Part of a small language model's weights: biases.
Each number is 128 + 24 x the weight over its row's rms, rounded and kept within 0 to 255. Layers, rows and columns count from 0. Numbers have three digits each. The size before them is the row's rms in percent of the matrix's.

# layer 5 attention value, 192x192, rms 0.159, rows 70-106, columns 0-191
085:120105143150104160156156160106128110123105109132110154151091103152121183118124124168110120127164121128128110140132115128103117089095134138111104165205161108122094141153120081118131142091163126110075107136151116176082126167151122097133128144092144168159129137160093126141155179139109154122150121153138101116094119123119134134113124140159122150158168107104107119143135158116147163123101147139128102161121085121157117128137124108102111120130085091113129116104139128173124113134153144104108116163070133112155137129138166098124153164094168127104140106145137118145129157100072124113
081:085109128152146160129156140168144164169113153159166136171107130156145109130111103108118131153142099107115132085160163157122124191166135110138110110119127130091092102122094125129109119155137146107126172138126103100172168131145117126130119146139114106117116137170126118152104094161134065105180113133118163101126121127085119152134113116102169101156123146120129130148191075118133105079160109173114141145123106169133135144122126122111118114109115132140107124162089134106138106146128114090113082110125139095134126112115123112135135112113095139109106110089149185154147153161099126124
086:135167082119160165134134142149156106131134111112160105148139129116130138119104098130112156125144120102178150125102148105158164151132163126127121109146090164125109101137128130158183118119082164116152130154104115139145163143090153106152157103117093089108170144092143114130085139101089151128160172124186124141153108134157126172102123106182098148143125139131115121126143134121139119126105144132143066122152119092129127141120113160119120124091120128171142123152090123138117141080143112173093143120153086114132097127146110141110080158115078125120106145111145113149118139140177089114
087:151124124084116141146115128155096122128146123096104139104104135150154081115156154124171146167122170131142108048075121095106114093111151124108141109168108133106130158109139106184102110161162168147149099110142133130156099151140187099134125124138116119148128070115107127171161135099135139135150138115120146135111162102129057121113128108115078104147181137137129145147099149146159145131115126133129133146147140098151132091129136130126135148112124178152089133137118129103117122101128157092147108111135081162135118096131087157138132091123105126151143106139113125121121148088123128156
097:124189073153102102147111171131109125140091105118105104087140094134134120135139120129113133103126109121145133127138172123119168110131114160124075140150167135125120103083140115100155081156132116122152107103112157134095139180150115142121112131105133182111125155087126121130190166145129164098155095116090133132095106092127156133115099123158120150136135136128102157143105146102150098112118133146100127121125150128124131113118181139123111119131068142120113106127155159088148116114117118103135150203085129164153113154115196114151142121111131144130121110161129136132127163128157125158
093:144116110127138134165133145106186154096107145145119124129152115120094156147116168118120180139183158173159085124136139094138121147113098138118104101150100099127103140115125138130113116177127127157156111115102145122114151117136068105168122104083121166104135136127148148149118032127143102110153094133109082099130125134117186106152124151139155124159120077143117112117115114148151102131128131115120161142131146094121091117160131146150152116115120095132149141118148116095158122108134119086093142137150109101087130099129141143144149152123102131143183123150110096150163105140156147125
095:171114133116136067114134110153117161064150143144111125120141113097120148122111109114136112113112132160136139132092179185179111146133143126133102078116105093145144081108101127084141122133106140124166130132134109150150132119138059159115132118124139122103126157167122149097138128108109118172104122146128152138097141108096119134142153105150117115099126097164172126129125187130110154148131172143151115184104093112104091144144133149125102123083125124134123100139149146146130142133138129157137095118130062126135133125163109131136102149166117127132137111095111147197160118123158097141
086:119199096129117173114089129114100146130124091131112127132139092140087194128177114117108178155121112110152147118115155112133128153127105152130143115091139103155146089109110149120131142089119117118155128118133130146129119116103171154132150113095101143162145125135151124164127154104154115109078132125131144166159107142116152099140164118113129127095115096102140129098133130141118143153145142124112141156124177111086131132103175094143103103130129138162118113132123108118115124181119123137166155098148136101113129153119103105137151073163100145188144173148158094131085152118116075148
082:127155135091104126136094142099119136136128105140090126115137149121108139115139175126104139147112185113168088114121127111138146106139146118142143164115153109121123126116140096104143160135126119137177120098096117109124101134126117117163128162139105111147137121146154143120104129148177155156124148129123088140137133146133091178150115147144096102152103093075098146111101156070111088164148133123084158120103150110086133129170202124113108133113152104126072135136174139118145114120138091141126099140114126105125133110146082090170144098120124152187126141116152160158136132109076145126
080:125126112167134103119107139114093171107115102175091131111127141146115134131152119108175154124140101155134133146111156135110167134134078130146153114155113083095148097157124133112140126163131164110106119151168090132098130096114097170138140162119141085121125116104125158136110096118117153120117192116169135159103134139109148166108125105119160087078145175109104117130115115126166151138134163164143107177115145124123117103099122124085119111101144116131115174110119108176095120127120119125143169143144116068109106106173140119148150099094137099095106148171131123111138093140139138123
082:108113119137120064114085119132111136135132128098169159154146138147169108151132101174127096116118116175115146146106145104119121147173092105124175191185151073098131113107134096076117146106141132131114104095148145148132107144123098132121106139102132123157167114102116170128137168098168141146112119124093116131144108132177161126138140187118179138136122124128125149144152151104124149108107135172088107095104149102112154167100091099136106156105162132137116092114158112118127137150114100121142120136141120127126136123120099091160130131122122145101119160145125151127156080133133124160
091:139148121108141131161149094128142137118125159096144129123133087125115132129121130118083064157139137163126108142143108144139118105171150092176168164095180149137123146127158116083171168119139100117141130113153123128142162134133085155165110115138117120114113115124090163113137093120157168125156137152131143103126153121088091144096110162154100154115072132091115137078106127125150115155115161133138139175112109126129146114136127077128103103087154121076102164141152144161128113141141110143108123096149172163152167117103130139130134092139106120117116077119147140106167118138153137139
083:160154105163106119122107127126129128123127125131132124143121109177148138091132136110129136140101167135201144101130150107167116090104129120135140128101114126122117096110161155115115152114126094117154131122111154145133106138114117110088175116103080187099077127098111150106145090147149153116178123136189126142121087160122082155134124096108115130091127138092108142152165114131116093138143161096134106112077126110170086114170101147116098125115116160139133122139131133136156161130146130171122134140090137120133148208133143141137139114107170105133114154128168096106109134098146131128
086:169120156174148132125088112103111148153121125143106161119142132130159098133129128103209135166115130112106147123151120153104127129103080102109122130170094167068098158143178156101106174155128104136113154128139169144112128156119131109123112117126128108150125098107139105090078119118176142108136140117139130109087113132096124134139117125109172139169114104128130109085089100085111129133132103131105105116125124128124125104116143108141158140149170175136133161108143154104098112157132149121112111167191131171079144122142129127121090136133122109093115088106128142148160104139150136125
086:097140091146112124103109103060131175120156106123137142112107150098132119108146117165140118144152141127144120154148137118146067082134155149135152150107104116168142100121112074073133126173130137179117085143126116112167118092152137161164139154153145092158117128119121125129085147158139094162097157128145129120106134164119112107159136120156119099130109139156148096144128158111135160184119141057114116108137130113082115142116139133141106134115127068157077147112120134136134118080118117154116151127161148148154118103100143126145176116130090109141141128136109151139148130132133122133
089:127132113141128163104126154134109115141095166134128087108165143113103146155154149116141111093123114119130123141131127160089114146103152115191146122138133091100131118135125094157182124111074117143161099140100123145119127155165129071158165136109154186159149174095115193127102133132143086137156134140105109159102117145138080168129091122140125117136172131148104134086099109136146092122140150151087160143091111110142133158108150147110095162124097109124108102121159149099113086161146167137164147151121107138132122109143114117141085103121094115130132121131122145110117129111102109148
084:129127117117128106100142135139133123115106131133114102121134103110150119081143129123133104118121129087132127172117102074097149141143137102116156122146155126113073149152088119079157149093128089097119130135143172123118107140097141126142134197162147109154155110122143125134139131138118175168150132135122115122157130119124168114189160113128107118171092135077123156165143179133160123095120127136142126104120121130115113146135084125134170162104114128144176121147149124152107110101165150149136154129130095101158102161135098106140053144150148153118095175083095144118125152124143153123
076:096119106095129125102151136118146111142118109125117156096131164139125128093119112113165150122162126123148143100118150130115168117095144120116147135106127139096105157127125145146101172070129118124196143135151110156174165130140118138140134179097097166133137149113117129167130108158119121116123112097135103087099116152128143126087124123155104093111117114116128122162121154150107086114131141136127116168142145141108143111132101147097096098112053096159124110094105155132101136167101097145124106055181104161160134137111114167182146144126142144160128096109134125152145156141141114093
086:126114158134107116154123108130126098158133099113131170139144148094128141147104160141120121132121138191120128146134119147132094119095149129116096142072113132123126178106128161144143120149169101113114126121124166123136132092116133111105147099119127139116069090115147135157164147103135122134134088158109143118120161098155126144129140127122119139110164162154123133118109067136122137171144080111110125125153066115130092180108136150126137150114140106139161176125179102092130112117137096146135169151114103084089078133136149105113144163086166176146072127120131099146129132153148117154
090:141105144096168118138123090114122107169119186133146117135133142165128140144120095122136106144138104053144113142153146093126131134151151142115142156130163154085103158107162112128077142139165120112122108154131160129138122123154133114101144162100134106109154151124153092090148150120075144123117143169106114118156128118081167120105146133128143139142171124154124150123116119110117135114071141116118077101115131148114145161137101173114122127122127101103126130100140137132166084112122110114113129154098175091137134099104156072161098171155187112160123141116094135087153124118118120123
081:145132162145118148107139083110146131118136158110151074178110122143175164153141109090141134126157126098115097132155156154136139181134127134181151096098144130139111116115137057124104129160140163148140093161116156126155072124169082140124135087121145075168131103100095105132153127178130107138104119120122130095112159107115154157114144156125124120097136155145129141158133117158111118119128116105151058130127145110120130143135156140160079125123122129161102120151130104120109091127101073149116114138150095125102112103184120121149152137101095150122110129147134118130118138137122137103
088:139160176132148135136137077136161171097080149104138102119140131109120155140149128138141102132148096116145126135138153108080078100115157125112144143135139125122100159146156099118101104105134133150134126076137154097131128143127148095148102131159141163108118115140128082124081184107085127138114112155128118105089133123117126110155146135163185137102104118109121124129145102100136127084127085163100147103129119107144112129183150148120145164107145155102140097084134100099113179134124113096149125202113159137114165104168116167137133141092138140114131122154128111097129128153158109122
091:143080104102145116106125114116122139198123130143130156129136120123129120160090120152156144129141124161134104118124143120148145120128150168150110116117160132112140075151134128152128137151119189132119123097139123143160148137124122072107093173139101119098136127119150130151108170123135151147111131134149158103151145125094120144104104113130137098137139084159153098091096134156118092129126131123158088147136136197137152134098159157147155139105110114103138121161109137137106132108156074125154037114135126146140112096103137136165127129089119072096111170136127168105146141119161116167
090:167171165144130097127131134129081124098127141097085175157102143115147090152130147119132136092093156123122081104134171117103134138161141155098124184121114147130136139081135152141114104130130105137123130131102128074094129104144117134115104117160101121141130114147114165143121150104107167161099083158127175133138111120131117133117111118142098130142100101163102151144101115107119140115096112122104138068147120174152149161108150165122124162137161158126107129072115156110133112113135129086137140155158147141145193169135114124092142136085138177105126115098129121108154125157110124143
084:126117102093129141127189114120111112108115128118137133136153101114124119134095155167118122149153182126142144132148106122154134060122147128138087194134148096132135143146158113150129100113133103149128102099116190080141148167113124103125124095136135160109133126101163138112149120122139123178093117155118084138101093152134111138095099176150165123133147102114092147122130126098154109139128124119175110136112151132125085144114128146128136141117146169101128127078123114115173116155109138103134104149126133097100128138115158138148200079089125149133147149130173095165132105118091140112
087:152135126095088098075168165151128125143114124118112154116107103124095131117124118104107106140123138108141157141159143110106151145113049135155137138122096162127118158147099177133154104126140113123157138158119138143135107181156117117073104149154133145179135126129124135113146082147143114126153133107082161134100068136150132154148147131103120150105117148106123139138139127139150140135117122123154146113093111141106154112129131129146139146146123089104131131152115119121132142104139155155097087103187094119143179126145100099103088140188081146150083132119154185128128138140083124109
097:128122137146144153141143131107141114135120129065095112077133120140105145097126109152120109132130150139120105117144134130120120121126105142134115126106139117139120104173140107129107101170161158190116157140136131120115129199178149126072135136133119168105126065144139140141186131116147107133126139098117141132122167072137115073155135133103158136128114106148099144136132102124123182118152082136193088110146099141141143146129133151099159138118158126081118127108120126164162141143102148113126132157093168110121125118150099131112132107129114146140077118100094118118109132111062162140
083:098087132127172135136165140131091121179096136111112129145116119125111126138099129136116131139163120144138156180124097168110133083126148133147198104129113134098132106145116140129124127101207121092143135120116115100159187124155096138140132121108114108118114084104116110137124143128148159116160149075125168122151117133102119136115108112124116154138149102150167112117133095132138119103112082127144099143152164061166109130105084127102133163126145144095157171092161137145157158113146150095144088131132137095097151139147144145158119130093128105132124138127168087101095140144128126137
089:147152128106138145133143139133131141157115113089138146166128161112164124158129137136137160116144192092111142143149134127072120062121092104139163185126121177094135144115126125166079120113102144110110153134131117134100126126151131137060112138086148161089113125100174101142107098115123108147072122135111095154127142105148120142107118144109173146154137138087115125113186080143147120100131112124080117113107134153132153147106144158112148117107094140154155133118104111106142168133113136177108136144109146102123138154145135109121116125151154169109126141136107135083130142102089131153
092:122142119159103115093158128152152112127139106115135107137132105130132120091135127112127108105118106118147129174133067147130137156106148133160135114131099120170142111145109126126154121158057182117184151123149102121098168134114119136129100096159098119161156154135118140151183099136142108128151124111142143179123149096177098128128114106129091122131089102108109144158102132122110152117129145122122119116144141096126147070139088173136116120151135170121087120200078122116066094100155133153138141072150127131129123168125112115103147147126128118094115112153133142133135107151151131131
088:108151171153111090079118086120122161110165123088128151155107132150135152103095127172115129108114119135140150131158125154110082128148103116112123144117134152167125104140136154120136105133139151119130100116117114126084124194135116111126128117136109123127195156137177113115128148132103118106097164149146149183139140127134131093138139084082163084145126122110118087124101128112088135142088116080136126127121095107151112184120093159098125109128105145160115182133095111156128087107104128160150140156157124135087096147126173135107119103122089148148113126121134138160122100124159146129
081:112140140099151137140125129103086139145106167148120111099119181135098080098119160087034118159107156097185156142098117121124164158148139098108150114132134146133170107106126175164129111143135137128106144120092124167172115155113097154165108121113156086137124099103088132119108124151151133118158133110140145115116122131119103155137126111105114132132091111126110161144128124150122117187117168093106168129129112122148135119116123108180167150129133136139147152140150155142101091130123106137149117114143145129143155098167141088161155128121111068129151092109119122134126124084123122142
088:141147126106174134168141112113114161168115145111122146117153146104110117137127083069173146089128126127113128153118153151068148125139122171099175085106143145162103139086115131162144131106124108144122187118174124109121133093132146148153098088065115105101141103097121090119159163105105160131169123171115127087141152146057076125093129131133114114148112125138168120102121128145151163107143112187107120120159145154132138116108130115151117120122147120127130153086116146113137101138148110112141111117123143110099128134138169119162101137144139109125164117148100132127118125115114145132
082:139132177144119155081123139150130138121152112100156140180087144109083178091172103131140161119170158138108115156154138125141129132184141134157103106115115158113146118102145136148138173143098116118155147146153145092104158064132118144129150070095133144113169160127135153170116100093141124125079121128131151127151132094082108110100135137140121143113110093151164136143134141112139108144116139165117169130127137169110085155156080124101123066121133131105134111158121126152126126120138101118152142138070095128127125152144122091133121129106151122128158126121131123139101138108092118160
096:179115133103146092138179117105155116089094103168156114153143125135126151096139130109123125115147114111085178137136076139145107121122155075134129141138138155083141136108140138089118163112144100124155158134148132172119143121158064156105121139105161112124107101138095082126124124161129111134149121137169096161109112125176100097146140119140133151112102129129129152131154095117112145141097109174148132116136154151128139157150092129093122171121085125117101107157111125195134124120111109101082091129109150116152117111108115122147116147122074135126137163176120128170157132156134126120
096:129168143169100108118117126120129112076135099147123127117123121099107158139114154150124099134102101167058105115102145170110139129111130194135120071161101119134133121140100086126145111151114159122110144108152108105102161175153100175134112147124156114153130109141087154139136131125107128100146142121114119127093141112100136113142147135093139094134154161117144159136103154111129125156110167163140179110149125095148165113144112109125128120145090150097116140147108116144132108108118119114202128135149145117131147117132126048129105098141136131180142145149099151091107139176152139123
097:121099152103142128117150107088098121161132141147107116108115128129114141140135080133113136151114135148113135146173124158106139133205144088158124130145140137096094119124145086095133139158132142101156127091174127121144112121129086101132101113164124120123133152151130101088147117145126104124121105180117179148155136169143136116120126163102174120103152110152140084117096124106141107162121142161135115179132145110137095104127143124154166163086105156148076099139114146143126152104163131126145125125155158153161093121121100096111135122107127067151120158091151126142135129098131083072
# layer 5 attention output (transposed), 192x192, rms 0.285, rows 70-105, columns 0-191
089:115139126062109116121134135104115116154126107128158107125132111139132103104130147142155134182098138112119093104107157118135140154172157109169096106119109131125135102143119126146110085137097129111175143126139161087124110122144116131094129164170119144122126162088152110124100095172116104157135163121084109201118122133155091120076135097099156143130114164147164122115140162131122155151127093122106103100107169129079133115128163147140161144151146124146126118130135116121127122127098112147139127093188099131119121132142113156152126151147107138170106132153090086139116091179179136126
089:182147128109088142143086126108128129099132102098133122089144133141099126098125145113096118103097147129141154130134134140157120086114101160164127175120129123120121158132143156087168134120110154140143084106117108127121158122120150154154173115101160136153118100074162099129174127119148117126156138115142152093125130099144162101132105144164111112096135145126152125143101171173136154153157155091177123124117164117126106121143147139137139201173110130107118094089153123168096161102160127138128110129126089138096108118126138099096111134119174113109144137135100101101107071115109105137
092:127141169110129085143161099134081120114122122169079115140132141146101146119145167127144118117131176155110130114109127109151143088090100124131155126112152110121139115131143124114092105145150107112114127144159128137059133119151130129130151120132113171136095126147074123162164130154191131119093089150148132150152151118115112104126126113101143121141117102121161119132132144136142110129112095116148194133033138116145125129090120088132155136195149131094125130139122118084123144156086132124137106158118104132134165162109136123154143115128169106121160119109117170115155103130103170110
092:099143111194114091117142118110144154108102083137127136111081130125115164140103106141098126107105105149147147158150124163166129152116078163134136139093135116146138132110112115098147119106124144114109174130103134153177155112075112143138114125075129133106123160120162131131097120107146152159059103150088165169129133119116169105147118119140158164135116104137105176142149133120124101147139109095122123097128090168163146171119117091116135114138108135138130097118145136147123147134129089150152122115145168136117121118148111119123138145105121155095120157191128137112152104161107106068
096:116096198118149145123174087118127119115143089144152112151126128093127145145126126117115151125136125131154111136084111119145101143121098125133173127102125126124131136176076119174137132118160121103139137143108158100094115106148139077142124152147100098140160134159120108095099096136135107142122170136155117160161163156154073105144097110116112137135169075143148147114161146112142145111117153113117101114113128137080161132156072115175146122099133106109142132141154118159150149109132110156156146112140094119118118139147059158072134129167142160113138114092130119104156125141135135101
095:119101085112106113158156124161115131136116131109158116084170103148132122134109074134070144120150122101118149127061094162124151145103131164173138119140171155109150123118158121116167105097144139132113120109147135125163119120096148119105188127207154115166093097146098145112108206131129147132111141101137117143131107128134111110140190114154126133084127132143113139087138168104135152123126134135088124102156121135107100151097145093099113143142127152091101123103134125137119136116159157149124103109110134133129126140168140132094173164129128117117100136112102150113141112116137148123
094:119100142124143165128115164145158133159105108105116118153137104146129096142160137086117129105177145142092145136123094109112124157115152104117149177110124132117103138129157132123117147106146145103102105082132140113109119101132182105141117125150129109162105127108181121131136161162166105091155123119134131100144130149156144139132117140135144111142178168082109128119130055132149109120135110108146139045121187138129152133111147108084114167155151088135106130157095117124134086155146133113109172115168156151112149134059107113159141087125127106121133124155092121115130129121116134121
087:164083128161126150116158123135153124127132173113129115145101161090155088145085107122125085121109164112121098163176075134163126073127126095087118128138135116124097144133158098146131144132132159184110152134129117114119111147124085088114097115148122121082176087109080129116122118137116123124113103164129119138121126108137140176130095156144102169140151127173122125161103101120102100118139140127156167093122101113137132158115115155112153147110097147133145156127144155104112131134168131138123109136123136113137127138123146150125077146097164113125103147155124151143195121129138185091
087:127084122170155154162169140131166148088127157090165083140129107152107105157161090131131093134134114134108191087141130098141127104177086119114109056134099156103101162102125128175135130150144104138103160160148110119134140112089130132124091104131132101093122131142089098115154122132167142126107080135145160155110132134135154116099109093129133136121162096126173118140165065137117136099115160090144122161113142146151110129122130117129121130124090139145167139125121156159111105159166143113131129119127160138147082123095124159110127127116118120096131135143105150122158128153141120112
085:118135155144138156111133155138143090162118142110147107106142137121116135158080160117096111129121166143157123125135093144163114135111177138131098153096110134179098135114114148110120108125129115132138151145129150154124159122114137123142145081123160108090120149114157135165133146140155122106158128137079090099187136146145064086135137157150113160161101130142154149124133121125085060147119100122156199111152111100126103114119106108135150092121130103123138101132109135126137169118120101114110120107115100135146136134134145139118109172161078071149146119104097089105145163118106115172
088:150150137118117157136154129120165118135077123142100089102081135095161112125134183126147143144112119079135113096132100161151128120096162173149123108092124136146122180134119178242116131146122139128117121158109124126112167083131158135147137124142121121118070133108171119135110151126132111101160125165156114151123109114128126130103124074131083105117145121134104118163112081104117120168140120125136128140142089153115119090153135130129149102109135117123127165105159160150150114133128144110157124115080173101129158124129162113117122113137116117135105147116138087109117139146109094123
085:118099134098119146121088194096140100134120104147131099149107144138191149133148135138167157107137166091113155096110122129133118189117134148126073116113086109163102113127102131142090092106127135140164148120108136110136127170134113104084170142095129095134129136159150110123156152158138107134090112094114167156116120125126162121114136091082125094134181132103147137118134107112121135120148126141075101134150156130098117140128138151140149122171138156160144125102157122117134120121121146130160101164138102143129077121152144142168107113135139152148131184147139101106091105119098084128
091:078107142107122129141138122105133086143106155161127111126117125110122125138124103159120094147171113102092137171136157139120162157160139125146108109168082156140155188142117140131164133127179116116108120149100110111090127141102113171124099139157154123160132154189134128156112149122138130162100115112143126163110159098122146147136093146142147095145104060174144171078128090151139118122122134136131144147155138100153157141099111111124126105142127130152140152143135124121067121144090126115099086143112083151146101069144111139148114095141098142121108123132099105093134114153098135129
091:110148078122130118122109127160127124152153144115148154115141144094126134141130117141090146092146123162167114110113150086147136121128150132157120140089172084187147159137078142144107084124138149117122112139105126112159129096175154127110128174127173076085143167150137154127144118139126126134144144105102146111131141100154136138146137161135068117127138146111167143148148120146106125111129113136091137133154152127141145145152133168133111100102075091090116105135090131153137110157116135139152118106059107068180111107157149137141175137122114136135120136101119086118100128111137086135
083:136108120136154139164160183170146147121093159113091096127133119139149143158101123088101130134110105138115124093130095130078136165147102125119091158152115146077108147100125127168115134118105119109163145119111153152130111117084145108123131069158143167099153116122119157127158127098147171091139124166125116149133124102128127143122180134113144106136134172134144163117117116103113090110135107182144147151136194133158162111083158118083143117104168145106129116140138088133151153149139138136183099103119077122078112117121096121131113124121142138146121139108123143144118143116128130085
091:119127175141125078132134107114100108112159129103137131115125118171132142136079106130131144183143160113124136141117112111155161137123126147057116152134135144151138142099166125116124114144145146135079152136095135120087143117072088127123117191157128106133128093142119088173139080092133182116121108137188176138133127127147154084133116139115142124113124122113127105136177157107092122114135148152138084121111165161152139117166086094121096080126135159155128099147149130124137137093131082145107123079128162137121115151115122126099127136142160127135102147116133134134154117163113144154
097:137144156105128133131137100177117100127133117138097095170122140157093130141167106109139108136113101142101152094103155148135108094138120122105157120135132140178156111086117069156100109182102135136134139142105087128090146110161123163088110111136106141134141153143157129066126140146151104140130144146145129133096098105159107132095097128143153146111150141167121093141085117093142130141122128150124134139114108160112158113119132123143113097157093128100110128151114121147169148150092080099141123129171191127089133129122137128139178113086140102159129098155167120115092169153166131141
083:162099102123127137142121127153119141136158145146144094163109068120141179113131097146095150137144126113128149147110080098136067155128139126150109140161118080138155133109127128111143130168134167127111099127127102070103083130105123129130098103130139099151103107161116111062139123136104158115142141120132163157151142115096118153171114135114134174142105137145112118102131187144163135126149162134122151099136104121163136135128173132136162166173136152095151137155162100136160128090149081095112128154101137086108125122098119130097135154135121097137143147162115111086097112148120113120
089:124159088132128136131125159124097156095102145099125151107119129136157158125177103143147119143125087136163118106099143100102128117189101129127158101144119139130180078136132095135129140104091115161143144101115101139146134107128116131139139141143084152142189145150124110146086137121110151124083127101145108114162128157123121153117126099148135163134081101141112107106146163102121085070131178149146121124134125115145103128158127152155137067155145134080120121110125092162134123124142141146119124122159138145133187093178138141122100102164106108113177118117122149106144147087092141111
093:120147106147053130087132106120141149114126076109135127142110146122161112123142162161147129158142112154107162089101157146118129114142091135164157125142131126149133127144114117131111135133120143056120148133146066117119102114115127165140131150148136124159136126126128121124093102158148105126151128123103106128118132124174122114117087133095107142148102116110147116134128148115102194180118081130147136165137153149150116083137144115143160125083089117139155123158123125153111146114123110159155093093135101138143123125165137144108152127062090136113126077104162090130108160167178147149
090:142130070150129164148158160159132120096168103144105172163115107136077123145105115146109125147081127140138159127113119066167145109145108124083138135127114127141131146138135176128124146131088114122140155103102082122115121106065143115157141156150127157103141116160154135131103092069136114139151117156152118113150102090117093124131086124152156110165116118117108090127122150102134138120110154142118184123144133121164114139122161127104151153161112100077127138114105087134098162110140138141129126137126160126141101140107126145133103141170180097134126101080116154127161136136127082126
092:166123089087109121114140143123086117137123137162128156153107125150134094125120145145097121150159126141143140100117124147158102141127115121168144160123127119108167133079134108130154094134094155109100104134143113168137097137116113120125144135153111137148143122118166167180170106144143154083126082088139166141130146109144115123085162112149084135140144107157187130136109178114157144135148156112144087154159114129071147143094113115144078083160089109137092145124106128143149105107116147142131104105170140116148107141094136137099119128159152144110130077105097094163118119109150153117
093:114123103161118126168128125146089155104146117134156122120137119100146149135123149122106152136115131127145153147149111138139146194121098086122119142141141120131113134111159140088108098095107094112133160159143155084129133140100153169160157135074146115133114127099153093116154079128148106108126111104130113149139154143129127113156149139113142171106149171094068142142125133137142173137121162132120174117094116083176074123170133120080124148134132133149089114101131128127139129110106162116104185128131113098124148127129139136148118113140122157141136065112149113145151062130074095135
091:135101103123118132125153085157157158164121139145151142110135174107115121119143133130129088144123092121163144114097111083123101101141131113148160101123164117132145111136078171133123126110135131150115116109142120198153112170111170158129109147054114142128158128123144122104134154136104127134120154076134127138137138103155115127113114130101119147132180124094108130150137123120156157158146109127159118164124120111132086090117068134142137089108100123100160120163153118106136129142112169156147107106156119093111113115114124124144110098182108159106189138158127119136097167114124155069
090:150143096127147116149117153105139145154111132134120130083129121105123146090138079139106135144130122128119103096139148093118145143123116119114117084171098145105135151108116144139100143163123097151153132106126087130156124116159120121154149123157104141123070104165116145173097130168103124131159108091148125148126148106117140142116131097096127139103166125131163090146133122176125169133110136140088128118125063082128104154161153135131142107163121121125121162142130165156085140118161132149141138061110139126100116127194099151093089156144106122115113141176081150163129123158176136120
094:110129143113160156146102117112133108124131141108157116117124117177096103153129127119185113079082114146133159144103143127187122124132117133107134110127126104097109123140136116111144173157122140169119098112118110129097149103124108151148127118096120106102159146123165139078136121133144108127130150149119157121108165083106145103106113139145132108166099127130158140140137112129142109104135123103071085108121204130150124113160118110078110129123116189157177100117115133150142114128149136140118147143096138130108073170117103128169166096091149172108158151139127067136137156134139117110
092:121154115134083101133097113148110117132135117172153154169137156110133123142107101105150115153112115132130106162113178134107129103133106165125102131143140125139163139125136146131145155101125094093149108105108123133148077133130101128152135107133134130120121160100138141177081089128105136118134119149152105137100102152121124197097144159139095099131182132088124130122107167136133148144108167107078104107124142091125091109132113118165140104158153076150137114105116100171143146113149125141133120091186110104085130137105118149138119141113107120105187145197133104136149142135159095160
087:117136144122118127080091106128112136119139134150143136115158162153157152168135122115171117129089140127163103121164165079159105165093156094102091125112143117161120151090168136099140105127095080141128144163157142155132121137116178105114116118120129131115126169144155113166104116173133133089139146164107096128122166111139133131159141121140143093134077108093110146098114166145130149111187148163129102138140115110126141126165153109135104060123141104157120119140118139131099075147111137168109119137095127156128127096158121094092117147089113134124123106154080144129109100157131126136
090:132139113150075102145115094108085098140138125144136141113141099129121175092099143157132099150107083160170106076126148098138136153166128139150139123128132118142147151168141165093140104126126077134101126108075107108148108134129125100202100142122124100167115103146119168137118127140092150130154130114145163121152116172159130123140140135095102150119123092137140111146074107100129134123123139129121121148151140107133115105132117127176121138161107140160129134093135187180128104126138110067112130130100129136099120122137130136134111111105143093146138109078165105164133142184154142114
094:130119106096174121157126119124109097101156131156109136130185128142125135175108121111109134125142157145131108116127140111118128084105146153078119118115103134110122078087153122150128131116148117129101125152112162132096124126107153113131155128124134165098093144116146123087099146128139137126097125168186085077105142128104127143155117099155143128130172125142124089096147141118151071132127088108146161130113122162167128173101141080124087138133135132123189134128160129112155173126101138101123179167132102144137129104114109126138112100135112160164149172118158138176072142117125131111
089:143165077095136149161074150132133062156107129164120149113134146099116132151132156072147097123130182110096094126118112124137138108140134110150119103098107141114166124153118133129120137129140139112148140132111116146151122085151143155123139107093138165104101103103105151163138091143124147118115103151135124098144130094159108144081104168161093139119137123132120107106131143137163116088154124153178121112115174146118138082136112132126118137130154111089189113133100142061128143117153114144139171120127139120200157142153086128161095119124130134118104147121142119142121178135117121105
085:108122139173079119154123139149135140081152114078152148122116110099116116156149112188161110106141138121126095105149120101148127113110151127165102152118136172108073167142122148101111119092146117128182127134159121115102146113123170156089097129137083140125151137142129145141115135128149106150100146114144110174113097103089138107118115148157146117117132152071155107126111098162123136130126101137167116151167176148143154104122128153085117078137133112140089105135169120123131172139172176111126129119101094127133105157118127102082139104109156157121117139139142121088126158133129144097
094:159104120157109111055112141171115127141183123159125139130104129160164147137124121150130118140133097099156124109128109120167051148118147123129108123150149132113139092145137108117089154147139143143117118128120104157144152129120148103086147159162111103129112138134153153136123108136122108127120128071110138118124094128179148117174131154112110132100179139115093098133089132106096111145125132131132168155144113133119110111109101139089141145147118104141098093181201102128117161136072099127131141155153105146162150096095140126107132143107123155113101121112183142096125116149153120163
086:114122096116105123145141106131090100118129160178124096137170099151170102164100141174125136165066097096100136109127093140141103131131116131126147171123093082098095118118118141092127117113166127127133155081114085121137123159106157088099094171120106101109091102122097095127140146158120148144168130142115114127172095148149115158165151122098122134120144122103123143134111121142136132131111151094125136147136151102138147129101192126135168202094140144156127155101135151103129123133090152152113149121178116133148123076120126142122116132123129148141128136167108139119128133175145143140
102:098134132128100133092118117105161093107121176101152102122145079122150120125125130150122135110145155139142103108102158146139117143128150158127164171166091082135122143143149095132106097158138142114164105088115123121106130156111167138152113109145100161140092158144128151112148114122132088149148127121112147110135103097106134150090138087113110072149106142087150142151104157111133115157168124129108149108110090125129145149124182099191110139123183109157191135119141156107133126152144143113142125135136140139109110117174119112150131117145204123143126112109113084104119099099135083124
100:113127141141162101122155147142131111131137140113107122159139136150139094165134142054127120107142133144122119164122095102107110156139158092107145176093087126104114098113099117128137128137128125146147151165099185120110121113104144090111121146136131125090156175114156140128122158156121132141137174118150149123153147100166108130116121076150130128120151139175105109175094111101097135085139059093135083129126116156095091093126127141115136150098137117158141108102138138128136147081171141127111178126142115146091144166104106146159138147171101143107116119127123123158137136091117167150